python train.py --num_hidden_layers=20 --hidden_size=96 --num_attention_heads=3 --num_key_value_heads=3 --head_dim=32 --intermediate_size=384 --vocab_size=1778 --hidden_act="tanh_gelu" --norm="layernorm" --norm_place="pre" --norm_eps=1e-05 --positions="learned" --qk_norm=false --attn_scale=0.177 --bias="all" --tie_word_embeddings=true --parallel_block=false --init="normal" --init_std_qkv=0.051 --init_std_o=0.00809 --init_std_up=0.051 --init_std_down=0.00809 --optimizer="adamw" --learning_rate=0.0026 --lr_mult_up=1.03 --beta1=0.95 --beta2=0.95 --lr_head=0.00615 --max_grad_norm=0.5 --warmup_steps=349 --schedule="wsd" --decay_fraction=0.395 --decay_shape="linear" --final_lr_fraction=0.0 --batch_tokens=[8192, 16384, 24576] --max_seq_len=1024 --doc_mask=true --train_tokens=100900000 --max_steps=6824 --dataset="wikipedia_en"
Each number is 128 + 32 x the weight over its row's rms, rounded and kept within 0 to 255. Layers, rows and columns count from 0. Numbers have three digits each. The size before them is the row's rms in percent of the matrix's.

# layer 14 attention output (transposed), 96x96, rms 0.113, rows 20-60, columns 0-95
068:163156126063127137104164109140113159065100071064134123119114186101118105065127121098117148122163093158087169133143139152117139130111119124092195191109175127127135170075056133119089123113177153110148127110126172113169157114103086083092156134106145134163140206113116198126150132101140163084
055:111111102099180122110145133163192108094120136096141152151094099108121109141142151186136127171075161119132171109139147180063186035151090107110152122125125149129101155185147139130175145174115109137047149128153123109091063098147121152147157107076116155119112165098094109176141060075114138130
057:123092026170160137156140134102093154176118190154185111081148112186140123140111083156103145093099119089099126134122134104140095197111095122110149144175145146171138149109167134125124107146120123142119102181113055155119143120181151129098093193160082096160113090163155183089145093128130144079
065:170154157135050101109098108164128048115180088114098156178118192133098102096099101126162117166143074116130073103087120106170112148136157127119126108136154127098138146182130169125137135093119134135177149113100139073117192151083159145172150104112164127114079124140054131147195162093166091133
080:129125087210132167135135130113166158133076131148189104114132089133132107127102117120137162130143093083143166193155116171131098177124125112084085145164139095191097140115183129129105099182175145134112080128129090089118108171192064175090100156121077103101148094102086174096095103154125125167
051:163120146130141136109073090070125117101137112158106142121188129162129096148114112164106056120155140148157143130106140155129157095136121165135157186095083163070107138165137130146147126076077128106203086101128084155142178129187158140152135109152120096141055146187127093190095115099172144059
063:140119100159122089111079141066170206100116111154123173102130141128130155120136131164125179139126098141147162088122145152066145119154089114114163184103199133113135138155141103086164113166125127182107089144121065141117176141112026131060153135108109167142087105058165157131137137155142098117
068:132062108168089117095121149060196106104164132112117126078142134158150114152157088111135093099139126114066120154163159131142134200107167128141118108115096131191185143132166075100108104113116157176111103145107071155146167191162096141113099148186117109139150046113144113094124159161165121088
060:091107205122136137111133142121200170176069140094154077143115053140141137120133152127132173139128075100152162162128079158158079122106149106140106095171104184201102083075120110079106111135172134100145107140163114149127062129116109146141098173119115042144172127116135119128092149143112116159
064:123074091136184125122142125123055247085116133139163109117126083144094127186115144166140223143126144143107120072119102119149166111125076075101152156192104080118111131140125123167102138136081137157101155129112107163115144131108124160083145157106148193137115147112158137139091105086121170151
066:167123084154099111168156160078165109124125109089117105097103153128146163136182139094150088083097089087044101108127171105150087137098136147129104081120095159162227093162155083139072164120165111115106166129111149176186129179092128121121094098183150154136155101124130158105117139155153150090
067:090090148146107160088148159124174117108148116112122132101162105181166162202071120109181150176092095082147117121100098039122133117164139128148144110124113186091125142137165108067128053121116160165165109107154130131168141126122184142115125063070142122130157071128153076139103147129166173128
088:134150157131097124170134112134122098137157100149133147140093074098110186041138157129119151121164089082097135156173122123145120099122120120096088057090214148116131123136150163172154100119183118033210182178117140112152125133148117163123104132095135069133108161120114100136125139150072125163
066:118127163109113154089145095137217060140156147111110097124062118127133174092194133192125113141130098097111129125145079117147097088153175156151103075127104172109104158114160134143114082089143113111144153167138095132092168157137105151160141116105139079120125101147133042143082208146138143190
058:095149126147049161155092150106094133158110118173163115202129113066088142097117094133111123178174089074095153085129093141113137117107122143185145152128139096135103156107090153092117127131134096171165042146139107142128121145137180167139161150126133101205178138083167091069109117154119097092
084:181129085127091102127210158064087100163125136126095080104086086198125111145130102107111165076134091073088091117144100118145058177115130147117135130158153187162182135125182102142134156119082173175147131091121134166126149148110131113186131147150120138156114083118169136098149093149160125075
071:119174084161079089166106133078194140161111176112105150120094155090116109167155117092124073184179140099095108182131135194113097158173154130147152121101140112073113174127109146150187101109098052148100141098167085160121137103212092119142144096096123110121144099112161114107134119160161126109
077:198120089116146134153136150115115097136157162081157151089134157120129044104063130091062139121118124115118092152109145117150146165142130139082170130144099165175141090122135095107069109157105197136146099097085107060120160117109220169167112126179129118167140164092166174144131106097114143117
065:149103135108068146078107129180111084132149106166135082171095123111088191081150087104124097111147107104153164122153104127105111034080117151211157112160083153139091121104120140147116170109164156161125111123163181071093135145194186151151142126139114142109101132131107099179100182159138127146
058:162117068129095086097125129115244085151159123062116139089136136136144153117141177160078191096123098062132121185117164094128115139129154111113084072130140119115168113094147132197135124169158145081150188123102157142103126125112100161118088129114138084133168121138158057139122144155119151154
072:103081136109112135131140141100221107153141185090114129119170148115153069151118156149119131153087088141118161113090139215144043098158118154123151087110117141079131138107115093125184147169071098154120063143148180088088118128092159137119145180110150100156136198123166141099117122126086153128
049:110159075138116187121137125119055143070168148210095150152135123135083121149145108137091109152155121150102121106149064082136169146080124139190160141149126137161138127112097120094146162112134133157159120115151012083122142146150130123166137190105132141136121083154085062166138089103114155093
084:152116130050161110137097135085075120125136130150102143141197144089145127096102131126102125134153153077120155098089146074187131186115155114118134140134102167140132101101117175208081101155149185082153102134107115074119191110095148117145163120146122070194079095189169159149108137136098126149
053:131100127072143129168115121172082103108143117137123092063126152186126137079136149147106111043171150122125117144094122088167176089118111161152152088129127128137188138123115075107115140101089142131127115155118094100132142183158087146146130173092173146151071200114175232127115103123119080150
062:154076133060177148113165125136130144180086099158056114108172088152162071141120125139162102104131148129068098110135160142150143167151103141070112122080124145147156148163158136196160197109128154051083151118189149142118126138110137123129102081161095086151095138141131133061086127157145153104
064:133170118134123140151107136113179181072117168173087170124140100128114081179112168143124137139196122162141121074117153169175091138141083153129093118180127100138162048083062077205130165148134110125159147075124120125121125171093093099099098163115145137137140113153104114117075120094121190104
074:097156141105109152119164162103121118124122074159096105141121108166077163149141104135172183174099074112165148088143049117110090132068118106094084101121127215116124163142162110114201172122100151076162157131126134140170138113093100150144084177122139128180078155144097158085184113113114131101
064:143162136123175102086096137171136126088159123148125153051158177174161111183128169189138170128136114142193106089065151153114155162114120076088118112180082138123150141154119079085138159159082134117108083099067120113157150180100115111116112121174128141147087149143135156065130113079133093083
063:128157110128051151118114132128168019157137105067106088137142154174137161095141120128103183119138074079152084125125131129179147156143135155181104104153107151168150109120138107120087100147134152134148130120091098152071136095095173128157123079112179094180119123167181072136132196158100149140
060:156162113130108092099168132122119109192043120122116120096172129123125144127161153170137151074114139145043083184102089183105111103119148132104094144099189117110178204150115137122139141078085151104121154151133112166149172107156152094110116108137106094113134118148180146111180109146145048077
063:144134150184123110088186138131214084152069186132122122116108092125164082129100098164135153136103133168076083142123078168131133109166162131102139119103148121088130111170162090090078082090120110196108139152089150160148184169112146167127121137187102118100172089082126080117129146101173113144
054:134160050096197111154152153072129058167115112138080177110135147122114158151184111114123147149089148138105087126148133165099160145164137103123115098114135161139105189116139166095132144160117160137110218099128127187121146095124237107115098077118097102091137114091115103104129129143109145083
056:146152164162171159131137143157162097095148109137137095103106142132118154155086144117138075095103165180074088195159083130129116051147164149139082113144184125103080099120139127188115107076154148115142125130136177140171115117143131158111058155119097168108121149076122128148052119120093124219
042:149117104077165092169081108155125099164141099068113094093115155216129170097134081127119087149153193087109123111087171049149159160147162108133118148186126169159145105114132191094130175139077190083133171143068152138119178115135158133121112129121131109099146148166102118134127120131095129097
068:151144150136124154135151132112104108172089141153081117110145079118133122108108077106132124136086144130128132161141066132158087108114149141114145131080057187133102138168163099183146117104145167059132164134179121084077157083141255153112109100121180120084116098118101138191155139122142155135
050:157143144118128117118149130088187159163099121181134151171084124120109140112132134092106139147156147131151134097174132163139072162173081048077086119136169153110116156125118144189124146178101101077151149098180150158133129118091178108136098120097170142081102166112031147079067168127112162121
067:121115102086156142122155143165105099105152078189135133110207145169110159120122134153139146090120109128055125023114119115120161145124143091120098162166190142081151138178061148131116125134130159153121160101131157120178125138112233087123095138106158112108112131127175137107159081114082098114
065:134090146138174093147137120114075148136149130149119132122094080104167122139134158223097066096114106121054111150151130097114092068108132136110131119129119142190136127159114098107131177126140147120138112153160127153191142189158148146139084149206040067112139110109101174101069125170137147137
063:109126120115118104222124123098138114133185110068143139152107156136181195078124137127092054120126127084088110156141169102148106154151140103164088148164105120157080115124082161106095105175154119075154098151120111179124093105125098113148117109078141105168131166171153111120098173197079137184
070:092052173106114114106103082154094190119120106144144154152170092078170151140128140186091131116147106138110097072132141175129115095142066078101138143142128115173164156161075125137150169177103154138144096126172169083126148168088124140137149101088119091103084188197131142101144116180098143087
065:154078120098170130160157146098150202130122152113145137086185100086110101100087167124139099104056137099139166114128093117086084108098084169097142143117080109122131155104160131190134197171155162098106099124151191130140093179119148147110158155160095118140182159075132125154087092091102175097
# layer 14 attention value, 96x96, rms 0.104, rows 21-60, columns 0-95
066:139118094119139098128087127101115100143121143122142255083166112118100118045090085072086138073144119144142111166134133130153107189078144127135108141166126127148127116071143108105137117110189152102164086173142133185192166144145146142130090154176122142163162135144129145096090162095151149167
060:101143135121095146117105124124121140123180065085155124173113132091113090138136167142123074130113127152129141097120120212108155152153175122093085177139102191080098086159112139152123132119119145154175179067163130125092101164105130162165191030119130077110202133127136080168151148148141136128
072:129138095166169133169176138129122134158048166171100097136135065092084185204139125113119119125135149149129157165130095131132146091126113111181114123091124141154092120087064093108096106194139215162104135207075105160133120056152112092119136125136114119126140115118154151100105100117128159088
081:099114129121161141126148107175138157115213133110124172196099128122099155093104121135119107104106088184094129058120128155098148084118142116159178155084081153118083073109071114138130138081097099103166175155120191153109153089110145119126181111108113097163178089196123116166158125128181085129
065:132125103132103121115174133106124116177124156075127114141106088065115152122173176133144149131106137078161147151112130096170109178089116105137134057095214168124137169092097145165065110128167185151046157151147114101173109162090139112127108133125123131118170103102123142062155155130091122208
071:121098084105126163116129120222118118102182153108131153122136121119145120109115156094091115110087109110116149124127111174226161176145159099124070094098090100121158145095126221092113160104107127057088167159124177111153115149176172126162147147115140117157197158180125090129146116106135135111
070:127131167077129144089154102161122154121091183137173061185087118108133171155153188130137136145102088118160139111113107162101154095138128166087152161123108146069055108141121162136109204137126070084140172102130144058139160114085139140131153145155158113135194194120121103177131086149105113104
070:111107094130133105172152077152129126075157083154118132121135181112142060146103123127154093086114103158101086127120155114070155076106105194082186132149102126120184116147153094201152084137083125148175153095100131154057173123159135146115112153124100221137150116165120149147102107126163108161
070:138111119127076155141080121161130111164159149127104185108101147148228130069095126102122060139089135109111182162129160185122088188172115205125067101072096194103176133121150160104177131141130107083129112119153129147110134158117112149147138121113083063133142150131150108166136144134151129105
072:077126207072090160055126080140130142109131166173170082101129117148165121181133133146100175157131122160161116120120128122109162136142142141114151175143153094136056175138164132102175160107067174113136112074127106042104147085091128135144113170135150090102096149147116104158119124166075137088
069:193136095159101088126166098142124124110074137116126098146110157043147088098125136122077082074165169143185148150112142164119120149115137184120132162161092128145076095163069122168122142165166137106076179120084083137105150133154129108133207185161128178110142126112091175131137132111093120085
091:143110097141159187057146166123132153151113129118170106096115171150162147165178120107203073099102166140184083079117144119118107178082127146132112191112086114099088102085124119113085151092098154174080150087112068127103125144099138098175161136157102134141146102092125126112142153179172188140
067:185150096189148189164101197132112149115137078108148118140167128129151115096063136096125074134118126157157139123120122137142188168107116129131133172073168078132106083147100128149195198092107147105131105045113160130114124116156145095125105163164143160147139081094129122107164095182162087168
073:178124084094177068069142127111129125071152160081145117129141166142166154169153125117165088097064123155143091108135115131159076082154129123071147072096150140123177135132140125167127109150175105077053175144125126093084154106092109084159091144128165219122094112135118155145133095117105123133
082:135119117151186150149093149152136120077120111090145182157131103132126098052144175136232158137093191133146182165137079123135170105159120090164126097113109139100130123084137131094107166162172105171116139132198102100105089152099125173118061103096132127083159162079114115114089121085131149117
074:196101129081206145147118135134120135099172139159149132130180143147085116109104087180098152111091118206180120077135116118137129079102143073091115159110138158151150051161068123118169154164170185145156106146099111099114131092130122140116105188117122121134150123163064152121094094096096164160
083:131147145157122119078113168113132101132110080161115158158153122107119142127190134193170135145157118132108198108147118106091120111134124119229125120139164126109109135143101151161151182144141052131137134183164139161119071174067118077096109044108084169128157139120121123106158129108096062092
070:146142094151131182180177105070123153107118116109141126071159158129171096176072158147125105140139127155120145171137108094132181199173106123105104131116155083112137143109097091164155063074128124106089140092117120171151143129061111081104121081145169113129144096117166126133172097136223085109
060:155135207175108173201098153150119137146128110180124143137092110127109119106188049122192115133165145166122156119161117140141150136123104149128153191095161146104106078156117111111199161121091095188162120091134092161096082157163165117149128072112111142105127111124092139090140064141090086139
076:165185095154159084156091134142106123094147086172110092121102128119111134086141075171144135114102145094125093116165129096138179098120093100126182152165192105139152120157084167121116087160181112087167127106126101167146119162165142069107144079239123153162148125132120133177097122129132100062
064:136118211123161089120099108105131116191122126079160137104130112148175105130157174083148136112087125094152129141132121143097070135146152160053071091090128138109164117112134144147055150090143155111063131146082175146106128095138144162100137029097142161142156148108143113150132174133181106183
075:104164166178086109120125144131136119171145101064101128150033154116140189159158158139160171087156082127093154128129136158071149126124124187171120181115136134106146116118062094135151158140117088123168169137055144183155094125125141109111124055098152179178144103084118126088130110123111153145
063:084135125127081134102125141087130122143165142105137193162120106109139145135146147105183131186051114118122152148107153145074149158131059115091128157154122124127154145122128156175049157130166115087146129126222149136083135132107134067120089145194078133109167106149158094121106174108161134053
072:089155130169078097163161150134124131091122134117144105109044163158107163074140134144139182175125111117149160120114135167078129117108090101255136154128136107119089112150151117112108136193104149155197123108047121134164139159122122114113131222131145104126092148128137140143105140107090139129
068:098115179133165079146152130129132117194157105139115129151090102139146113073132100084156160110105112078164136149146148093097103137108142147084086182083112137130177116114148184085116099093083161148090123192098123161122121061146116193137165000141114138135116169142149106155142137142122110147
078:113135147133168118119121117142122139127111129049137137103130133142176091052135165105129061087121195126072110135128129172142115134145117183154166107121138061117143136063158123090072096121131130176134156095124096137094123158148143138131161127219163140126143154099154068150041193150135147132
072:048108161125070100190113088107126124121120097070116137195121081079084080096121088059087137125098126162046129141140127145139113096143118167201155162138138110131108161107172168150125140112131120119170141162191157146108122081164144123145097178147137170147113126160163102133095175130102137125
068:148108145202169115148144163148121138151137109191150179136117130098153108101113140139151072122126165145097207108153069094119163134122138150106183103108172104093107139147112136144226167125115133086180128119143136133132117189107127136152077145095090199133139107097114137112114055100155064093
067:120103131098183151199118123126125128072164114115133148122131144120127128129135115114155131151085100194118120093120171132145112148101134099139212143165114142126079127144188120122091112193199108198153101083147161079108131157097111177144125215156150128101148120071092170109060118106098159129
066:165134086127183167187106122125126141045166078095138104150155166164094161116152150107095069160105111118127174112126133128132110129116140067187169113114129107148072135154176183129167158142154102102146113097222137070081080140120106117098126188145154119134140141102143160095159119149109082109
066:166115180171061142087087152141119131084087175188173102112120144130142066097072141129129133108131122114180186111128105132163130082117189144158143175188138141097086128101151138176151114122167154182150090132128121098149092168162114206143158150094119096138113157162102138122096093094133109184
069:127118112114113153106190130085136131139098134110119170130155109165159115090163135116130150163140117068162162117105185082145117191133131122139142149101106097133128154115143121121098067138126131122126101107159044085114141193131125108116174026160138112077201109163148138123190152150153085049
056:066153180179063151127107165092122161137123134195127151150126100071132134105130182152163135100118061130160172106129068173128182153095125184127138115085148104100134147102133082200118086128174125116172114116182121190193101147143128136115108102112096153164116090140141107115157088120131147160
075:138091133157162163084158148156121123109141086143127104102123208153145113108099173189116106154179074149133142110129148147095140151129110139190131145127200100135114095107118128049092151133121137149144117070059171160189089154112082100099201100150125085166151153095118116123066128145172134117
059:077137100129154169081146174164125125028110136154147096106111120124131096122103116176172123154131136133137124135136150116107155090120151223157130166129098138126104057099103140137117085141086177164115130152052079084163132108134122161130153056165067085160120134157167130162125096150149147164
077:120146183142061118146076061090126112143081167057143139108082125114159141120135170119169134113075139099158150185132145163116119133127127206174201152140072138108091209059187120133112126154155115094154132132128094096116122139133127164154129081141078158100127131120109141171109127095146131104
075:135121069101097173092150161103132123106127129129138120125109128132111097153102100065180237124105143126209108111110140155128151153153121090172095149117127107117129163095240165168119149127145111180053147108115155102085120072137126103092108148081170169120150116131132125126142145133102099174
070:125113116129106132045102157136131130173094177209141161153106120083110094172113127122191178104129170112198152080129106106134165092089141162067146089102141126112168125128123123184186143131091151112103160128098101099143154123141154121140116075067103186119158073141090143128164072112123143104
073:082185093160122114150142118137125139119149120162112056080074142103086049140129139098161174115051147148116139146115153135096169154106115146127114114163121166111118110130157131121101104157140096088102179146045150145161128077142139079125123178193087119190121083085151143185099158096133122155
068:120148128143106145087092160132125066095155134177088095140085134164119110130132070140141164132204115112139110191135191150145082134145111054191107154119184160133150117125104125107073079150130072170106132115106105171126133086095141098085142065164152108109077171171137123138157149172097148152
# layer 14 attention query, 96x96, rms 0.122, rows 32-63, columns 0-95
073:173133125160145100111123140101132104136105067138053046081152164114114113152123134150110121125166143149092156161184052154119106110185057130137173123102104147099141126170126121062127093108035135122155156111103143149138183168115149177094132194131108143087156122132157119153127135157100116165
080:110178130040156130143118106074126078130084158053083073109130142096152115126138141121207087098166150143133181125127109144178150086140180146125161080150189111148119182113150130172142121167126116145111118108172161141088125064166140065157169097127115107112159148136128072132106100130147121117
079:119173158078132098139116151113110141148161090093141081153177141118155131065169119093156125078148141111124122127084161125163138070149192151100184138086145127087144171082159140163152192134146133104174089099164106174137097110129192097177154119165131102148148173142157135030156102148110114138
087:106097186049155108152177130093144123126158174159144174145134099134140072130066152165086113131101077124083111099139133147143129073150149087066139132123180120120123144151103149203183143159081138123118119116173168108156106181083116123173111155139082110138116169083096201101150092129143136145
095:107115149103096156127184141112122056217100133135083085095143099097106110202147090085143085161118130118116114129138117148164110166137114175084114144187105156175058137190194130102143106106127104112093136114139164145078113161149114122077087099102136119075135089147117133170153147119165171152
073:100171110126143096145146132161088116108121107115155138139136180137156124171178091141168089069165163169122107147126205131099122099127131152133159145071122085145073158050073144090149122103123084145076112154130073131135095088152130058134148127168188165154123161085148118093160161187148099141
088:101155131141113094098153160119041205163125150106115128172112169121167096151159074107182123122140169174112085127070142115083081118167178137105164113100104075172141138118149105121143132148079101142104152163151145138111133131126144133118140101138206137132131156089108165055128187182164142077
081:107124111139112116080106137071135128180099091097101078118138128164191137160157105103155146083126096088047101135099139110137103112141159163148070085107161151133141131151183078155153142138144148174155140156159131200107130105108135125144109140174089114110133046135171080076126149205164152094
100:166142131098097148152147134141142093182146152091098160098139138123055109159121090061129115240119139139144140150111135126191146125089165146080138185184098182126115151131156133051114148084135133086109135076117140112089149119098136108117137073115121141100119134175080152129174099081150097169
101:124083146129135120097158087119153130075180102142134115130114174103109166061116135145127154145105135129102131110170119167069147126137114104125118178098219106145126135147101145093166127127123111158125092151161178062115141128171168086183165054126112132131149171057143063101111091132072085175
084:132077150134120139132164120142144185110215124153143181131082070141083198040089137101114121188082117074107116120134097152109123150093133127109097159136153129137133095193148160134172152125157132092116122123124135087128124170146141156162127053126121095188140155062120128084123092118097133169
078:155081138165101100138128108103127142126176114194165127124186137126148089139124112191114159059112154126141124089142170105087110133206115070075183167088170109083147158127150153148151097166083133126128100151159144103204096153116209172146111149112131123107133129120123159135133109127053093126
069:108158152121106128111158162102039178179141168111100132187128170133148062161154071109178121153124156166122081100065160113115086085152146116071112113129105099190125153105161091129130153143089139136128158172143149148118123132099132135138107089127188144133094176129091165074153174166181141100
079:144163114120118104206159184102119067117128120185091100147100094128115175133087131123168076114159146115121160123199080135140145133143037148066129123139118097192097177131113112092180087122089144147149138145060100126137091137166113117121090144073105119173121198123135124141132123176129121120
087:163096100161142118130148085038158117144123170135104112102077115131114107198088164163123102154118174114132139190135081138135069205120152118099167157139173123144142116165125101152150120153070118123092117090083127070143209121142147122176156104095072096143156076132108156134094121151120126089
071:101127137138105119095164131124037177152158132116109136164133157124138109134153059104179126144130185138128077110076140103072083125141171115107157160123111088171171140155168129088146133141111114106109137138175148125094115143147187154136131055163190145134151172066107160060129182187151125109
081:102121116137067138112170074136144102175140085121094082113126150121092138130152119039124151188134132125115105147129110158145115200121168154118152212166125136162109116157143112075140151142169116147132097114133145122061135135158157051109129057119132167071164093130120075116158104089143109189
088:113123145141112103176122112140112174110179088133184127162145100119120085096142121109123152124131089040170104072159103096134110131128115125086143172109107141156151122126114117140177182162144189093158155130134100172147071091061171211129088110116099122178123173138092161117176104139110152061
070:092067163101102159069163108095103088163146123138083131143124114153106090147153105108140114199092109114106096134103143137138072159071159114113091132156166184182115126195221108144197112129137115076144156128149150083099139157130132091134085080165143110120119092103085111146134152123139166176
072:167102135161124101099105156149093167144129125134115134109104128111151073122153068106130151044133180132105134140190201118102140083172081141106105086080163076138173133141144190089122118117081086135136134132188125132159070165154147180186135116157153140148170120096160125084098134177120083148
075:150154152156120100102124123123122207153139083119098103124150139168171092169144099115120127153126163140104084162064103110139106105156166183164134163091077162055151110109120084096116197127091130162136151109111115178106171152062118119147154180176126160073126087137172161064158167128148140113
094:100113105155091097104167095138183127100112062133135083117098152152148171132123126093156156194115120151105121147123110138115132206124130155108119179127128100137094121104094088059160111130129146216100126160065138122099202135123094002119146119109111155101118120117136084126161120101118131113
087:112109157111135144114138096067135144180162191197141095120173130118097076123139124173084106108088171174136112136119154157122125123156155115102162078117168089114145130146134121241105155195130109166135082158147157115115093150171086076137135128058176110100108135155109089145100115108090144152
084:136074105089143109157160150109124123212101149076124118085115124088070034127141093049138103116145093088107144112186130189128105162143148184089168129140152113166120091173153134091153142160102138137085147104160144174125059171137118144140162120113098130180166138134114115122162087141120145108
087:093149074171095140119139116115128110155124148090081146131097092132110124157122114091109150176160106080144113172099076138179086206067180141179110133149093160162138102141149122110120144129172133085124137047093122131065184094136133135098122065130082133135155064193125108136144157134169160133
100:125107068178104132132112154141124141201142121164186127086127083165143190179124123135108081036136152078071100150159187138105110140155124134146166150119126095113118129155116144148118108129146115131081084139119058173141063139155122114102140139113152127138176071110170130109111128220157122112
084:153165092153126101145124167098121132115060168135119128125120151098137084153087127170072184065116090119114120101146128130124104118151052102132051070120135128188139145122129099130145123118062154097208155160109110131161134140118114203131066182126097112164110109180152177127123152154160122090
065:125152145130144108101134085095064165076134148084062114151102135150164065159205139147173123133132141144153119174079100085140088154074206149159102074130132151152183121155157105161153143145135109089168182079181111116106163105126139125161103113178119108109127099109121137149121195106162155132
085:147094093126135140083102056153181153132086144053164100076106208081096099107119136127113151174091112165089118140115140190093137174124184159150152147161162108103103072146087121136104124159130105157100117172178142131114165173103115115128162143119161127077133089124131097133141094050130114095
095:132189126145137112171140168116098139137140108132093133147100068170139157153120129097134097150159153103153112161085089079190097142091154182150153132136044158109138096138099109137110159116148130089148157070032050169117133118132090144123126142137119132191101127194134177106137165174155139094
083:087130074125086115151162082161163132103106146090132151147098150086116080143103120122106193151156081132144094144102124187125107208116186126139123155127155060176118083079081144098146158183152124154108100094149172101098160115149138052127141093123091151131161108148139121117184125052144110124
089:130119107156117114109104110052156106149137158140105107142108145154152137139107127177142161068103157128113118153118159097126094169123141074087066139124209122165150172088151100185126152143076141138186107130108122076155200093126169102215123092121064119136118084153124122090079122172138117102
# layer 14 attention key, 96x96, rms 0.116, rows 32-63, columns 0-95
081:125135113146149111103085160110137176131067094141049118138144149144139153103161122172171155092122130196090112152145107190116093148174094108109117078126104185162148125146128157077158104076063140096125126083165071098141164133156060189075131161167142145147139108080114139109170125094125145126
085:086158164149157146102187151129097079112084149070113106177150142059164124129141156128141134122168146145123155157092103087055133129139190117101127106081156129127102154128132160144178149104167100160152123128120128153105178056111166097167159102160122046138111125077161133113168103173081175154
085:119139131145106129134134130137113148129179071115156102130184103101133131157110127108117136180078145096125101216096123058126121040123154133087176146067114103099129129119086156101160183164131145119111089136146159155175122118054166101165173102153148079172166147145130140096182101174099136164
092:100119162153100122145212091090171159086193143110115158164121110120122068183120154151119155110124079135109103136125159130128102119097121166063091190158187105154088134125071145126155173142079137159142137144178151070177110143091100149139077128140101076142117126097106178099109069143148147154
099:123130153141145157163216164088119074142108138105085165180088118077124143103133149107152117128149159131114164078111052179116111121158172147146111131236081145099133137141175126111151104062157151111079127119105133159045110153148154163129090121126160152116132106116158133101121166103142169152
074:131102136130141128125119133179064039158143127128169125107135181101142087164152160101124130116099137106106122134112151154147176056104143136178165188124111118063109100084114128093104106131124115134067083162153080175158119122117195056157199115144170155144124172110186111126138111157133095139
088:169074126139164164151153093080049072136111115157154139127129153125156139177116133158114108107143150100154167138075136154105190043105139145181145173170134129055148144101113070114125099115188152137110104107112128166161158145149215058177114142142127146123113106160165142113131135147124104141
088:113174104124150140106100136112117143175112091105086084149126062167174183140144102192152118129111093062037108137071091135093091106163178117123130080114140171142163141146189122156172109149141167162087107155138171206108167143090130142126136137156111084122129080136118142111087128144158095113
107:122154122144136169183159158110152129114199144126096154167116164105086131113083094049150122202126135092188134134144077135171112155109154136096112145167075137116105147128136136067095163110131149073137153064087123099078119113091146162156089069121160181125172159174104084137144117092128156146
107:133127081105144103073143137115140100125180095167132108120186182123100131108123119215124176126083137155114086088150149145102116136125116109098143183098165057158112153122102153097146102151122095130094145183176132053165145126177180076153120112131102092109145168041126124123134140165113074150
088:158101070112096095142190093123171135111222106176135159112126103159066136125067096180085145160085122102134107124155111125146116154093127166110130154141153088134121159131135129090148143173169130122094199152146168075138064124155143100165062093092105120134138126143094096101129164165087098163
085:104096094184080115170141137083126153141166107155165131076190156108109105152154126153135156101120170163125111145148185135105112086145068074125148191100123079115159123169068123147132151154073112128116089123148118095194123160142163113083124200119137094141205121091109189145094119109152145129
078:160097139137158188155170090069057056122122117146135151139131157114157110159116157135107101122139145088159169113075124147118192038111149135168125182198121125066143157114117072130114122119184160134144102103115145156158148149153201067178085118135135154117098117163162144110110127125130117123
081:114120158163143144148161145116091060115104112140089128078122164117127127112167199144111154101139135150093120100137108182134194153131136135127073151183094168145124167179174126088154109091127151132126106132139080127137051112184125129120093097093141124173066161057190127097161095130074165094
091:098088102188132102122154167050143151138146157154080124148110114105073165138142093181146104103154145121132094176167118181158086226172129143134120111122181159163106156131135152157122147076105085152169148087136098101119197119144150072127101103120090072161136085114101120124104125137107179110
082:170079101127144159143170114078068059132146104163156157139133155123146143162081129152107118129146154091155157137097120136107178043099128115190152181171130106048157138116113090101130104122198156125104110111127144152161140146158232061174089128133140142117119116147155137104121160148124115138
079:146130079130139143118163178119140124129173120147130116177120141085087176061112105123169082158054162105119108095119070154162106147139175138108182154132115095112151126125127145063172095124151143095056134121091156158063174173133184104133101079131185158105149142109129079121157178131156133166
098:116096150145071116222120116121119113111152086100202140088134135135146130155139155089092132168139098048143100132126145108162124074107109109102117159140104113155126114204161109100205182131147165115102128105138187149186095157130138139142086130093116123116126123158054133120123119141126181052
079:141116148116145155150214112084121060124163131143079179182094137094145098116109137146123096146128133101134137083093058162122106132132162117153118124193121110087151155121153098122150125131158155135118132123132176126127178154181205084179050083137129127120090094133125136107096226111158129140
076:182106065157171129080160125077092119173094113193141153098149134132114096131116124150112183085117138134095178170114189123102156033108109103139164165135078133131154147129168100144123074126128107122091083152145103143157087143151217105144141172167147114133191140095154149100104120149128102128
084:137127114142148116130095114106141219145119079187099110165114090167145147165121086145191095136099128070148130159113115126147108044171133166133165119101159160120164116097078132098102153129115169121103112098126146145126186157045060136095175149153157170133156089186090096122145112117130092112
090:110128141144134096125128139132144138135144103142122046101124156163134144098156125142159101112060132128103074020138132199152126164189154157089135139118169102160146144101144126051131076086113150154054155171104128146112207145134125077095150106112136148136095158141130073143149117137144079109
091:125103133127130150124161094060116141110104178152139185155170064070103076105163180167123092080105158167160134117106139125102108092176151161130146188090124085099136170115024109202100143143143090180166090146096122130111146162183109106138134162129137126136129119106166161132111117137117155151
092:148088109174135129136204127084122114139113156088153169138128086110124125128133146055124169132151088108098095154109131156111075155107162164101121132153094118185082132164229121075194094113117137122036136147126126144107100137156142151142139134140127111120186104103082131095180128164121189166
088:142165092142134116135144150110145108142139148109119118180069085124132182093101064096131084159177133074150115178117063155196099183094151140167134065118132140126126102126205168121145123129171152112168146068097158171078149144126133114140095086118096151106102089168129083127121192132140161099
100:111103065156078110109086155178130172194151147123160139094122062142083183170142103131134123083115132113042100180142137128141106137122131137155164138117097150113122110153142144143134109146125116132050108185121062218076054147130094149104160151121152128159188118125142120125110122159128122114
087:152140162135187172108083119085104117132049127133092107112117118134152098135154166170110168088146074146103148132114138177124153167128076105121080104191119184183120124158197099158119118139087140114212106095138141134170098156144145165124085120124077101110085105100163154146077101100170134092
078:160100152130168127135185102080105067109085147154110149187084131103153128142118141149125092138174125084163161163113102126107142058123136109177134103124169150083178131088104097160139142105183141164162121074136205130125205132128198046169107113149124137128086094165121124118119168129140147136
085:123111140092139139084059112160161209122115179112151107157145115136106134128136097150148108116091113155117128114131168126106058196155138129084147113106168097184109136085102132113103094111086070123074161136103161121088199131128120140105176160133125118071182122162080109166125116138164091214
098:154115129150115125170149125131119147117124106164119138132074057170138173155092130094111080152149143065164127194134085107189137108114144170176121108128107211093140104145148133128122160106162175132164116072129111182114101105077061123137141087107143160177083126194127079117173136130099167089
080:141143137162137113095166127115153112118141161108208072160106130106138088101125109087137124118130126136146094127118149192180126158092134160091152142103185029170092061055157167095130104139110111119119139110091175119133150165115198050135141102116096120092112141139130090147131111159185123164
094:105153111160163132105112154060118109159174128150071064134161140124096152108154108192106111116116127127103119127116127131162134167162132073112109139116157144152121165137173137198091159152110115137206103123152126120157186139121193056162104085130089045126115108115151165122049103141131132079